python train.py --vocab_size=8192 --norm_eps=1e-06 --positions="rope" --rope_base=11500.0 --attn_scale=0.177 --bias="none" --tie_embeddings=false --init_std_down=0.0 --lr_head=0.0139 --dataset="wikipedia_en"
Each number is 128 + 32 x the weight over its row's rms, rounded and kept within 0 to 255. Layers, rows and columns count from 0. Numbers have three digits each. The size before them is the row's rms in percent of the matrix's.

# up: layer 3 MLP up, 256x96, rms 0.161, rows 9-30, columns 0-95
# down: layer 3 MLP down (transposed), 256x96, rms 0.15, rows 9-29, columns 0-95
# gate: layer 3 MLP gate, 256x96, rms 0.17, rows 10-30, columns 0-95
up9 105:094125093149135171194109097156118156179064125119118093109159195124151141087136152124131136082170098104141122088160121157097125093160150166070139117089095189133153138117138144172149179095181107184093085194085125112138120093137131064066108127149131127073114136143165129118105101144088121069
down9 105:169125151115151086065164191154154074169117090106104090105123094098161111071123148097109097112151174129128136186123156141182130116174126101169153097149148096112091125078128148124114111158141129197136131158159115217128131098137085113178198153065161157105148102100092141151133178105128115110
gate10 095:160112127135196147090152161130156197127080157090179169102176094086158111177130149128082181146150192157107098130175133095185111111101070137145109144112093132135102149044119153126158116114149106063076173133120129113136145159113077147111131141140084133095153110082094156141120092168101089126
up10 099:138179136103179139123148141148198106170104100096125124109098097122119101133127177138092093119147108142197103097122150124150159067133123164103092159140109122130124099091084086161129102191091141128108150143131056147106117176114150141130134103134154103164137170082129095169195103248121078127
down10 097:120082144102134117139104136104130254078133122157105168148119075105157111150113117082125156119100125138113176128118176071061148135136158145129126055120148186121141107133122106087091197128118130151129115120125163172143147100100087135132088147104069160110078127165137140112106157038118148105
gate11 101:117160184106096101168138168131135114149109107176151196100064163115096102174129184137092152080126136079107144127135178167170149133101149148150162120157118122129095130138102114154198132165125142090072144082117141153093211156142167170110137156122107165123173097154059118076154080120132088137
up11 102:072065056154103109147151112103103103130119126159114135177134123113156150154138169154107134108146091104099167159126078103111149081195077127128132102071144120195154161093087169076171123136123126115116135137149126122201141109113127133121094099121084080154195126035170138142130099094124081140
down11 106:173158144105104130104121102153165185088126113062140079093110142118154141138133123137113165146112125138136158159178130116130167171076107152202161154122172179108175180103163148126111115155170081082171179151152151156104173152115107168208127119149102182123097139158138152152123165061114127183
gate12 092:082120142110141111168096098126167104185093139203118196118129068059090103190182140092131091135061165131095129100150104123135122147136151096154131121195151104155134188120119119136153072161166132099116092138126166128074134101128098151124116142158103131166119158183044129120130127112085104122
up12 098:117123154135148157114070119128147108133111131166137131166130195151152126060072120197126152118124133205152144139140119110143124101116080131128193172064135091112115104096141171083108082180130052075158139117106121110162112137066168074073113160086126171120115134097168144168098132112091128145
down12 094:175135141099150114170113145141161091116130151105066101093118163124132152125169145098169074112151130071113105172141097157191149104106124123104121090174100176095128133149119104075122081061133079131152129109163148037163150108129166149126114100184121124063067127098117077101111193133114110159
gate13 090:108152088123113106104140159151128151140069106174148115133110118098166146128203137151082125136084128095083169112180172126161074109074091103236109156088128147171123138128139106131094162191131152074113097164137113127185124087077122092095136183104118132118097102125117099174142147144156077149
up13 094:099182141065124129126145152189107124069170131125145102110162112166057158171083113143147145097081106096126159096155194133095093122114152118102111158150096116127165146136109121148172107147099148100168135131124194080092184063131121025099126135102136091148097152093161131141147071138116128144
down13 092:122134158107124111136114136096104219154078166123182184146193129114190092143155080156125060167148124124087106151140130187140152157138131127168156139139155148138073151178140201140132083108125100109103116109108067168169101119150098169081152120114103127121160127145125125091110181167149083173
gate14 086:162113111141155222118184109065119136149116145085141123101153128099115106096126117142117100109177140038182146122107110108103083085075095147092166095123120073196143121181129085143095184125093153094125196151120112103136158138139123132114066101094113105136130109148088096123117119096073096151
up14 087:101135160184211176127131113086151147109059152132124120128187173105093145068106144135155087135177136107122163083150131174101101108155127140136129092097122141155164114110109111118107153164156106107175158177158130065117099061142142097209126167121112054188093126094114107132108146128122139164
down14 087:128084151172117127116136122104134122093167166170188180066166093114146072154159124091073084097092170070165116121104098132063130126100122097106136115141156101155120052153117099119181162094131156096146135112091141123108101127158130138130067099155120126110174154072061116143170148075140100094
gate15 092:107187139117085147153071179131113144112185110170197115080114087119142158106126144093114098110098147146125059122113137122210138074138148128146132112142122129124099089207187125110149129158114117146129116103194090114114078187159205154119156135121186111152122168118143170109150080142133138152
up15 099:111116079148148086061101187087139057095101119111124111146110131108142139073147107150080191091120090134115129151070164140095117009139183145114091096134146115177143133116144130124154094146091136143112066185116111110151103131194127147123192137138168110114111167129135149139148126128153090147
down15 097:106199066100147126158051186104156140110117174144159087090119127146124145103144126092110122137124154128121087153135102157131126099145152118169153102129145125081149125164138153140103102186146071124164113106128129139197111151136211132117121172123217152171137130084174101183161104188161109167
gate16 100:088135132156112116125139155154152138126131078164164183083095154045079131181100174098065120165093136092110140067136126129130121097076079127166141161145137087126189118108120074166164155130112131108111080118093146154157091104149162187145124159113132068147149185104143110096149061104143093120
up16 100:139129079155117089139156088104116118142091064191194111129115154133124129135132086076119130182099151120165156139104107127138140099146096163099138113135090080138081141132147088154107216130107131137100136113097110146095125121152101165193135143175143058146156220118132096126162112131209175103
down16 100:106096111152142163125130158092167098100106139156116157102107202129076091163137079071142162119132149139182082153117133098121101095173110130118163119137123073128133115164112129171067141118111133162115112130115213206114148149124139117120131160078119103162145127128144141151255087118157167103
gate17 098:077130137108164060149081165178081051150146134130143165120184169156061170113165147125136140113105172088154125166161140183120107130116100135122096113055157138120122136161115124114112131125137133101105143159128113164101124068149141131147095135194083148131180161086128157090121078177092181178
up17 101:133145119140139112154129095120148072108073144100150164130122169169136017137154121094096156130136122159097157201046107108146114200125101111130080135161148122141115159141091090090102101164152143085128136104095154167156106139120156160124125117156160089089178078113147174127119044123123155158
down17 099:111137142152143044141138139125143085099115100116152124166116162100092201129117150114149156086120110102114141159135218136085141135075176075159134172102137103090110101149166131107141101132152176140129125147166047181130088135142141165078115087155071168159136153073100168130118153186141152159
gate18 098:091145131110092118141126172163137147178121125117147143108079180163053137170126161098071075111107123153122126053153132091118162134139084052117131092150156195083115163085122112108131129126121167127095090143144137122184140118189146107177132194123142092190143167130104087154130179165123135097
up18 105:126085125102176176099194117115103113126184140083113150192092161183115107154143103162142145146143186135064142145077139141151119146167084158135115100121150112151102141173128121113128195107147120125105118146040154158136193116176110166095117102142157121192121128165106101149095120124093102204
down18 105:149156139151121079116162157089095154152090137157111066105185111098191131153097133095130123155133132141147075113194167153188110114174165138078147109104091170170143077161100121143100125123074114127163131154129151215094158158106067157107141133148076157092101129120112188086100100097156136114
gate19 098:104146086132097106131083169111084072137141114161124073095141138114067127094125127107088146122133127153111118101097124132096167107154075136177143189135082149127088091171105086131140177170183119173106113141119153133106123130084121128130129180111060137083042165051091161146090082139102153105
up19 093:203138158161143159146073134073110100186106120146118102100180173133172168167119143088114128119180127132114147171112133135128168104117142064060105100106162082139143131138125109116150116142118087105086086177076129141172102109084142115136044161155096193075126123109174093085144147139128136156
down19 100:135151101121192166084119141147189184155142118125061176124123111150098139129117126124098138126114157123142077099113163145120121137135080158164132139128067117110155119107119082099096116092171151133183104141164159084071124111165106104128135136089191117072111121144061125113019153150157182086
gate20 100:168103134136094101191127161147126148099176170198142105139140089101167142182096138104103129123047083129154093157132152118118133145143085113132125172041190133117122065110110127112130144101052086160114102152107141142097151161125133065114070117098153120147156119160090069143130087142095160127
up20 102:097103131082119164062089144117163142118164122096150158135148144121126117098130123104103136166123142189143115130112103088122139145162170166091145122057089102181155098125126222181122089085113150138113137142095096123069105150118093185190158100147135125112085077143119145051142119066072140123
down20 100:151146150163129104114112113176077124082127145091142090106142079142135124157145159145152103168073137097110135068097101118195166086119097077121163098168153110105168098112134141092147146154110068133088118155128169074152089150116119070128066110094143179141172168129145088193114088123190168161
gate21 109:123103168061160119154095119073093158079078126158114097194129116160114086161123094121140095119175122115101104168123123143126130099146175097124191154134105132143155152192201168134118121111118087119153117113119144143119125125201150159101070116132132130122107107148130068153220164050119106150
up21 106:091151085145074122091127116083159123048156139138141108159109137124135138164127178106086187102078092106137150176103131183165146096089141091138087154102095165192100161166120154128152185126178117168163113156046149197138164163134123165102131135083163107172126148135095156120143110149127099135
down21 108:133127153174118141083164129108129173179137138130139153159154141161121153071149131124198111119086120126169131128180088112124100173119132153125109079138182134105178081100092167117119092126096134162105109103186136059144100144110101061175108110142047131115158166061157112101068104151087133084
gate22 096:068108123101124082146036154199119118107091165114100134189157090103130143078114112142121088078132142101144114170076128146146144111150157143127136116109108164146106100171142101186135154124125145191098112115140101134111187093136140101151096084139128126184134185132088022119160115127116148167
up22 097:073133141124089178102126183111127114084080218152162140154114109077162122143130113170091196086210114130116150148109091162100169144165115094183198153113114135094114116112129120116101106152149150149107142146107143070097138101071165108096129113154180131088102116107125101133105166068152153104
down22 097:178077148146093112164128092120176139147155071091067113089146177167165127121172078119152154111116133136131158104082181077076097125120158151093141162155125091147171105138102141113144137136168175146225159104192125191175128194123095097148113110162108151124119147104123173136142143130120100107
gate23 102:069129160135092062144127141190104166063052105108144129165140067083136163147111183131137114087125162165177146152142133104165116100103088144166173168141110152080123120136113150069181101155096142141163158165102078090149085096101137100131104116119125088153075127163105136161155116072147122105
up23 098:184110075135148135110126124117131169163149140131069111088157179107108097115186156094139144111159120110163123086099130195118188127157121125081109138137122068123137164051144090163161119142077124130109079177199138112183114189101102156090117149146188200115150136125118113121111113172115090112
down23 101:091100128149159165129176124112173000143120163160047111126155153128113121161144094115122185099098182129105113113132121147187107125138129123149143170114077100132132137166124134126075116096148163112103112120156127080130155155148149127153107109167132094131157117182088150126190140117138147067
gate24 097:091046122105106142160134173113157129065143171128133104085038105148133151128147110145154082121133076154172143095130143147182135131157137113128179096136086120143112187078127065121138148158117132095112145079079142200148134160206112144113124121186116075149121159120113135098135085125080132150
up24 108:161144143169123089103145100177134120100144098161147109079151110161135141131062214153127099130085120101139153124119142138099132145143156152134063101099075152150180141039147145083174116122118096145122096129096203176130140141106144088082163178111157135162180155071125131115127052142129100122
down24 098:150092120172148148142094163058034046067121091125150130161085149122092125176117096141148123163115115144162116066102148112116146138090115117121117112105163136102149156129157069128105115139175140121174180096112079162097118109104106179155091048108126113136135140125172103128171151075161096123
gate25 103:160126115100116140101155168112159064129136069117141111101169100151148119234150163118136153176147104126111088083131129140149116101121189151112165133134218181123128147112113130159064134126167101094129159133111108065163088084147149121172153099114112154134140124158139073100113175124093068078
up25 095:133109141148093163129054095091129109092161111146138135165104145096190102060124109133121136127129189170192116125146114111098090144108167161166136113134151209147092108133081108118117121040095120121145128144121122120118070145114181121133175151097126142069105141190080141088179168154150178138
down25 101:107100139067109134121202060136180066140157175063146110154095115123162092131100125137135130099119107131161126067142149186127153107081160098101167114165109124108110137091116087132162111145180103152150157101109115007141111100128130098132118100108131157085102162090119152159070136120109112097
gate26 107:110091152140112176131136147162111115168147110187089136148115154127086210124147167136095061094133119146089147100163166142168217068131103115149089154157127138115176183177134143107126172147120131123095091096125171117114148118191100141128139080094131094167158141151131195123127078088101088159
up26 096:042091114132128171087131085132148144141141130160097095143123165062037180135117121101079123152135131128075162108161136120106116092153129091162104104142140112126126175114177154118160144135152108148119071081140161187134119128130134098099107065182145117189190122172100131127064107073137127104
down26 101:200151148113129107113172139128142127105087216122138200144102114141144124156116094157075123138158069119119074165111102113123106185132162118167124127141178189097175123129155101170125073127157131075203128127086101120141096147154140134183146191158121113135079138062178135136143147160137125137
gate27 108:120102119132120165161154147153111084147113146049050090121091146132129158182158124125127103174167119195113114105164088150144142156131112082136148114119089075143171133079101147183091130134176131065178092101095166129117063129145148100092143126104143092143066115181101111156115131087102190124
up27 094:158159085151127155110161153151107098146130141163064152132118138181078140111144198137117130163111092152115115164102123181134133074123038078108101121118099103093086179106083142143120161116061114169059140140133104157100093108172147135118091174111128096119110114093132123100115202087168155176
down27 100:100120139118133136072102126054101247126105119156171158120172173128088129143070118145139139130121158141186219136126104141096109127140156120130150131110209107148128084125123101066147134096124124180110110079100120114129109133158082187152138115116099157092144178148125116096071094138145116125
gate28 097:190138090161116109145169093120129155112167103149148141122124082138129150163132132101104081116128103139075156073132140091144194159112109145143096130164126074114127133139140108153171121078129106124091096085098152075145102148097060151141113141139185068137127053165093156112026143131098117061
up28 094:110136123140075132164181103125121069181078120197160096139100111156080128076152129126146189128150095089112155135098104138110132128113151186142134123165146146152149105166116096057116141081173129173145114183132103088078081129199121222084090167125136124110130118158097113126109164139128140157
down28 099:100119205138102112171137106100133144119163090154143094156136159127118141111125136086112121139132091185103168134144111113102092139139095128141098133156114074130139162095155130077126088174138165125170110151121154255124237146171178166129108112103121143128111145100091082142152167128140106162
gate29 085:105089183165129113141136112063149083184112130062127167184082110150130100199119097138075107122129132099157168128094102108170125137122140152086100154142070146141198153166091179129177111110121141118141171098119102118086157139106150130142148102147128187137121120119087170137151098146128031090
up29 090:178139200072158109136099148150072129109115133151112132144143096136095193169157056142112114120163159147130108144091092080134115125111157081175146120142102127158162095184140138113049149179160149143137094073126099095122074129030189121138097135131073133117165113111130153140100157125125118147
down29 090:115146102114187115159124112127113058097093125223142125130123175120092191165090151172122142135120147161093104120160092133137103103117130143119077089120163163134157151156169101141107190126133125171142164036119141117113156194113143185138102136186082190127124179144110127077118101160122141110
gate30 103:126150143104145065126097126111089137177114113144078102103136143094111069126115159081065121174131115110099103168129128177126150111129124108084155174122133125166111103070074154093118113124144092103100171096162133127047092057234145106141086130120156158171111150102125093081145159103144141094
up30 106:109130122133108146145189120134116175165123115057102137083070087123108126189133088156094139157188161090133077109116135111118148119147119167112134144109120147153087132108098125169112086044178124122082118100135136082119144084164174120079095074075116143145080107125107122113198165050145133107